Weights of a small transformer language model.
Size: 13 layers, 3 heads of 32, MLP 384 squared ReLU, vocabulary 5239, 2.45M parameters.
Architecture: RMSNorm before each block, no biases in attention or MLP, untied embeddings, normalized queries and keys, local attention windows, shifted keys, gated attention.
Training: a variant of Adam for these matrices, 3847 steps.
Each number is 128 + 32 x the weight over the matrix's rms, rounded and kept within 0 to 255. Layers, rows and columns count from 0. Numbers have three digits each.

# layer 8 MLP down (transposed), 384x96, rms 0.12, rows 168-201, columns 0-95
102078125167101099193147143167092059197121125171113186179141180088192097166148143081155165125182148071179128115105150124064184162182138099073112141079127109105137158147143064095178123107115085102136143226140140201116121156139050126069100124119181200121136166179110176104080123146169186155
119084113157173094109177140080170145126083140179081136114094130044112107131078100108119198074079192097163138143069131050084115090143093114097125115164077094161147141107143170134148054111114165168117140138172083154150089107177115159164100130147174116071110131112106144172120082161149160056
106190125140108182159075125099113142105086131147210125169132070121141169141131173122131090179107201233114160159163145082114127124111142157069115052129154090122208084119180117138173096125141118138147140100132109164147104124109108071103150114072121152100144142111223117117118148079177112158
164125092114146080138120103099092144134120118076076139148106123135133105170115116104146114132122124141073080170071075098161110128123144171134140060086134094128144127083077189130108108107117151170130160204147109132152153099138064062076123142140117149117125149132108136150069139156119142116
134173132171143164156155096117082149125157130094107187152107134094128124112124111101194172109111066128133067114117155143107102099100091098104131117161136116121160066096115119110135098098079163082186191094091108123125122156121135119124122160162148091118066132152141099170128116160109120106
136146135150093144140153140110143150175098135160102163119099191146175132108083123196145138102114174120104135139173078132123158104101147111110128132153148089087125145127149132158099080123119102134092081112128104159097133078129133113140103125155064160119121116137205075126106143177145129153
171098183147128151097102072151098142116195113123150142151149105164096131180125094106082151151172081152131127147104086103149152093121190077080182204099082092113104173129155135096105112118119071112166133111135113141147128048178138121106110123102167112125134104089108105157078115130139157106
106100135186147128161118108089144093126169091107145101127097139151139132151000181135112119132081105125141109123132162082128068126126063094158054168124099138100196154147169159152119118117161129104111153173120171092117072113099090168072123052178146204176110110128099178131155110104104160135
133127133095125126094141147117129147178175053171100164117109158166109133089107161165132117095083150090128149112134133108089191138129110128144130189102103077137146170118084110126150097104104088122061072090123115161088181146134079144160128143135061167162126092093099000164131081097131086083
062123170135158126133118154159109118144124138082154135135132081099137133154101155127156119158079137172095166165130107102098156148171100135126115132103129181104101126080140153131116116106114176131116149168129099150102146116109146089145164088104111113138144134091187116144089075126085165138
100109161107208153076137117073128167078126115125117157143068081115113147099134138039131103139135173098127210131180107070172120104178157078160126135109124217109119025126161142151084131090120088146110098109147127088109145167146171112131083131112132120101096107118138082198047187119100151141
179092112110138121171113166097122126088205145118108166141166154187110165129156113093152109114126109143161168142160114176127095131130124142130135114085115159149135145139045147102095097165122141114120127174078131172136113098126120074126136165157096105125147188092145155146116117114101151132
082105138139104147119208125174174110095141132164167082044174096105047136120134120173116113035137089095146139128092137174218137173142118151099133101126132165121140120161176161103157194172131125121124075076147112141173114120168094152183072156121178126124124141089121134133116072124162082118
136114108088176125132147138137114111127185130090148136126100172149113149146088078114219158186113078119117150171136086141130108122142083115162116142152170144159142115099116157189147071177100122165100157162193109107147115093127146159156123166166116161076088117089161169133187086073098130145
125093155098153138110180180128141141105085125101101126090114142077122107154105072159156127140047147093142143143108133149184144086098127080095111109129107093092103158125132140093095092130102130240134142193142134152158088137164173141155151153137115095105147150096132162185097104159135159125
134066127066125137144159091177154154121188131164152132131137098177087102112070133128125134132138105139165117145138103135151133122174125109155108120112095101083126172110129119139135133142111162109134128131102129156084156081109121082129089107148096127104098176124070123100134085135105147191
173120108151100124138102126103182134068126131093182112088117159133167079085101144149144161159109116111158097099114123159083152132154163117058148133171119125161108080140123104082153121178086127166158094147164101053147149170145143168120175160156131100178117116132136089141053173147146109109
137115121120107119076152204143095109080115127148126077139079152117145028102152123141107132107146112126148094133108129136157154119101123129129105211132094178095171122125133094070141125152162141172145093145111129098173073140155117106136077118140114125168045110160134141111172107135145129130
109145152146112119126164096089129198128154036163121136096120146137146159128178178158192198108145146154092154147110095176113163109193138099131117144135083168113112095112179141123112105123090154112178127189109155147113121199140160103148153145118119113170100106152089117107174128119088115071
143105102148090100070094156165118127127118140135129162139137135120151099181095140137118207116144144108120086115154136128125111156135139121116115139150042104135124108123137102119149116130049088117144138124084116101130113149145126110120122138146190154125150083129099100103110126125170189097
139145131184128194126143139158087129115126117142115156120146099205143139138135136087128121177153049161118240111108104151100076128135158169151119164138124145176129130115103157135080144169147150191090144127166173144125185157117165145143178149145165174185095138117115113081141140179123129152
145142106101150148176129123105143117109124124094124141146122124131129102106153126147169171181084116139121175172063107192115110083135129114110137113185135140121138086133184151139124123147101107133093113154136115164072157108135096088198108098056091064129108138055138103115119141145107120096
130087131184149168098163150185178162155157166100096121189092201135134106079114125157148121130144121122109099105101142141093124176196152111067102131093130104127127104117146135163090127127174122150084095114071088116122139129105182087156152123130148143129124153180153121154142154110126146162
101088164101143098094165091172123146095128156093067143194156146090101137097089100100148157121160119179247117135156151162122099144064092132030119121154080064175151133104152070124145105154160113133102088097119082131151110122100079153086119116134080125100066171160049178065177155177103108139
096101164143143165108058139166141072110130145114130133150152119105113064148156106098128153090099129123111156092148115110137188111162162079091122148132088128094153115166180140151122117102182136131145164115111097181113119107198119152117118144117147121163166109152138170160117095074074148144
153119128195167101136095097190194190111080105147173059133143105101128068118108104174106143172145097172118106117151177099105143117101112161180104193141105167093128163142140152061072070122051133129181179169214174157127135119079052130101062178178130154111098127098124094177162093104129097126
191150122122121095171096121099171142139141146122127131182145132175119121091096128129144125131101115134146208128116116160129046152184139125107152174184077168154149088119169137176142102119098165060133094142130129128133130123173115146152077180141131141155059143160133084166132148152106155118
145129153174158103136084128138132098119141109113127144180103096185132141086145145151132197071110136125100175155178084085073127103171042128117147100097097125094174183116124048129103111125100150119209104125128149187085115125144070173086097129041123152087155107161138118180120102100181134206
162155127135125182121145123155061103136151170082145187138117086156118108128112172113162110112125107109110176125128135142106110149097069126110179208145133130196111157137098126076176114172151123174158068098051147065178129100133130146108132120142096120082116150123094152175150132125122144107
116081136165149071077120132116165143102122145144023101157086091149117114130100105146150147143103090125087140135112066096175141117155165170138145136085132110146110112123163065110127118113116139115136127118125120089101153096131109112085122095128127154146127147146096124132126136125139152149
093158131151171134110072154132108166109135107156091153095180151152133168133080098125143187117135160170117183127155157115131165163146177130120141109151145113117190175133162145125154076122131063122121145147124103089155138166201112174144136156142114187140185098156148177209125116134107113147
149079156136083121098130125132143150140075142105077186084159108152097129170129116130098133120120137133145125139090182138158104211139131098127135133125073141089136079073089136174109183122143109110148152111118133107085118173127130125133105166137070085055135132118101180132101092138094145104
109111138167137120091105175077131116133163039155141122141049174104109126075172134156124138170124100083224124078076173141158138127121130180166147160121136113144142171161138081129122133165124158075166124158184140170150174182081137101187163129107156161142098160127158109064123044134136137153
104124103171146124123113131095201141154141175145116156122129120127128105141116111153118127187137172067121143185123084185116128080119091157094182160154115151147152129136131087122092102106140077216131091174157085093137151090140107074175086104127121115140102107128115132138111137093087113098
# layer 8 MLP up, 384x96, rms 0.13, rows 169-202, columns 0-95
101140105197166142119122113138145174064155104116195119127141154112154139084125165103168105113136142118156121177113137149146067096191154164078153086139157157142103074169165156143146115177086088113122076129154118057179116161057090142094078159096111161113141174106112187124117118118095174166
158121162213048130127178136121138072164117146078110134151154205096138074081161085110137158085139193115155109142133171164132141123098169086150118120178128147057134093226123147074162131152155153150138095103143156159136122177164103125122095183113132126159140175128112193134099121132157173126
126102061161170127156117150127175099075083102147137117106148146097113172095108128098108142087074109197155142123165141174127153068105107131123151129150130147088085118216124134120180140130120133091168135066102171178102120096117098145110137108177141134128171077151145140147101132142136122103
138155109081128105146132116151089129122105146091141118108139167173130107102161115097130141133127154137130094142130113141194170132134130140074181162172142115193132148171138125152081085113147164139107098129166111102122137142102108146106152120170150165082124122132138136097041074130159144121
155133108112102091097120139125089167102127134128152104142110108114157171154135106080137122136083183150144126139157156147113139085110124063151131177107165079098088141119116091155133104135135178103127180093161160127113135121134160147199085129156140122155108100123150120127106137132155148124
124112149224134113134148100231093161123185063095230047167201159159153113184171112120081147145117130127123139165084129208139168097112119154136128143142089076140136046119139146047126149085118124156191213045174166217118140078122196216135148138162169061098120110131062174182163121119215168146
132145123107059079143115070150191172108140131136160120211087141132072134056149162070116128139115171127172094079124109159173108134117073113143133155142105145109106125183144098074153143065118126161129126156118148087181096123074121109141111096201122129081118153145128195109133140166131146186
087162118117147177169121179159120120135139097118130138128165115129167073039193092135115114146114141154179150175109134174108038118170118186078103130181166109112123106148183170116112117130112136130160139092113145096114123135122139129102133145134150136089147148122095134067120102093081133114
123122089095133172122181091110139157141122103151086121120145128120097122111155090133133108123157124106109095063161129161162116073086140178096163161168123112078173126133112154113137110206101122126154096089127102136171138145156107177114106162140098113128134131110116128100118144101130093117
074124147205141061100180127108166137193134090150149128183112135078142111131158099056088139123126107153129084101169108111138061154084082050156094149146094134209110103107095108086131081141066105126086117155130158161117123108127130150151119136159140164114120122134137193163071155106119145181
160120127157106124141112077132097172133144126150120100122147124083144131104124131140097126129096116098178100139103129081138097156145130129132097132111141172123153083132176142096168119174089148130113159095113167124106145175100097146126072137134156102075209107168117155109156115146098087149
156140119111143145111132158113121156081110098168157086163108168114130124146095114053117091149163124084163106185120102125130084103170084129107090113144155119141182085136161152173109161183130157157118132166133201172091118220153150137174123097127085065058172142139088108123062072079147164155
151144072151145140162161177162095126120137106074190130148143153128147178145148136106117069158105162141100152093174129119129116089175164127099154164163141131067091139115120110179105102133151142096087098174145081105139120122117090150112123155141184186146109170119092107168105141153149114181
145146087177133133121147131119127139106165103088155109108162155146151146101146134143091137116134150142154182153184143099140109119110142127070169109131093189124100076160148130139091113153081111182123107063150159053120127109058117093100093128101153149135147173112095169121170108150112156153
153109080135170109081126143101091126146064102054145114119108141101123156134097089112140116105100174086141125155125148171110127108141143148139135153146131105147157068181137167140083152123157112150138112166120159192133106173109135204154148152134113102152146135118162165137126126115101134155
081161116161118084129144129126133134139115154065173082136136182116166173178090111140116126119166139157105153206135081140129107136077109111158136079174175145159147150155125112143119122190123086160156165137073075136107134095144123148170140166098140081139125134109127125108174095103172094140
151191127118095136166121111150122130108132138100131118114137157092147112116151119151111115163087148143107170165091181091147164137074080147128172142130109121140127135094102100156116072168113172166158218061131093118088121181142116123128126161129135206159141088132151110134098089126152111116
133146139180107081123134056142107102119095122127123085144114090134079178116102091075131127146125132138187135139097149143180150141109123155104196144143076102186098104102062095151120118101136129128143119093185185079091151136067174177122154137141090141108139108192095134104131129136186150172
176115135138097154154116143109173088142109059117138103139144089087162093114130123111176110188132116145126102117101077191132181086129056092109141132132111140123159091106177121125080145132111107117145090123145151150126130127140116177105182162060178152164126109124149137131134126174117125145
112151082149094155151180150203145094058114128126124157121163121115119094133121161185117108153095148146140141129100196096124079133075124114112149159156161110067139152081098084119125151132110198177124188096113122137063139152093162140139145160083130120129136149104111145137051154070155113094
164121127111133084147135173150129132126151103151161067145112101131132125167168111116104112072100119149141143146136091215135081140146085142156127087120163176084058137172148100101119113098179167120087174060147145080115129150092147115188131134169129134116161105137133120107088170168145131103
154105132150156110112163107153165121159069127089111116165170151138093114049151151134115154099079134072168081117151163163094144142177139127079173109123172149115089089121105186154101137148100157125081115137101147156120126167132152143155142166156120164115143076138111119113151095081131084172
134119113176102163068158143122171094110127123137107120142169121077076142106123090093148133120131167179185094104115111152168149000127115139158154164159147067092132114172160122089126124089168154148039122141110161135156112122103132104140171117114178144147215113108052139102083056172174143154
116143114176085132148125070169123117135085100150129111098138109104111144145165168117147143124094137129158170164168104151119116158066117105155143110169120105153125146154119139128137130131115129140109124171053171072134157163064092130119075161201120150103122231144146112114146065119140094113
081194158165108069197178086151187144156114163103133150177144184074109074178146094119098112132161160105084090167105123119091094174165114145113183106138128146123106179156174094080131133123116139154093137122111125106156120114165092173222138112180041101087151147177056126105134117085126100138
197166132157129138145134060137139089100141107193163097148131103129139146087180122098163100150141134086130073106125142137132201111120177090156096155154149151139102102146113120136163108086118174183164086100187090149157194116099160115152133108117147117112140150106160154130089090113121144134
169183079106083105120179117155113150133080122070146108106131147105133073125125183125044104110125142111135157097144089132147090133126159172096141220115169092129088075134184078131130114154141134123161168077143138130119121153146149078094162092196103137147145151052091151145104057159136143129
110130124103178082159127103152116148109120067130146052149094237141107112150124103162168120109182151122147109127150096135113129115149103155131128093147148118082119133140064122177072161098100173080089146152174129202087122156153125138156103122131111142120170097146134108109136155117146145105
173186061111123150157108170141101138127121147153107148142145146119134170156167146095096080113159195085138163134145161091095097118113130171135167130144113111112136117152118135149149110127104105143122117124118115116157100137117142199167131190153114081098103101139157165158132066141144092113
100145056117131185106100103152136102135114074141129131127100110141156090106163166088157118166143091151146110139106144140094161114117095081141138190149176151125101095111124074083217134129153076146114164140143139157124151104065116129180151156102206087066143101076145146129103094144159110131
105150086119071104147121095118093137140148130141124127106108164142113075140142098159088077140113108193143119133110141164130135065096160075103128146156182117153109156122153090159146161130086144162144169177094152120194103084120095133142142164083207119159134122140187135118116133088142041126
132174083168090188152121146174161067095145110126138080136158100081145118102141099130117111141185138159145191150102124108110088114129142093082137129231079100105121134107158175149153165143079146158046177134096130083103118139156048148119124155096156137071179091141055111120168176117062108116
134116137126110121140127117143113150091118123045137141122158206150101110124160133126130133127130167120109165130176127148142170130157138086125085082124142134123136074140132113127097142150126160149114106103146146101171156129084108211148110238129107133151130191137152158048085083147191111165
095164143140106127120124098180088047143130136133140112178170074093123164140115169107095162103168125096119105191152173193193122078112083163145138178119109187135129164128117180166081147152174166121086099150150109122103144116126115119161168145179143112099168181059084166109094099131186117133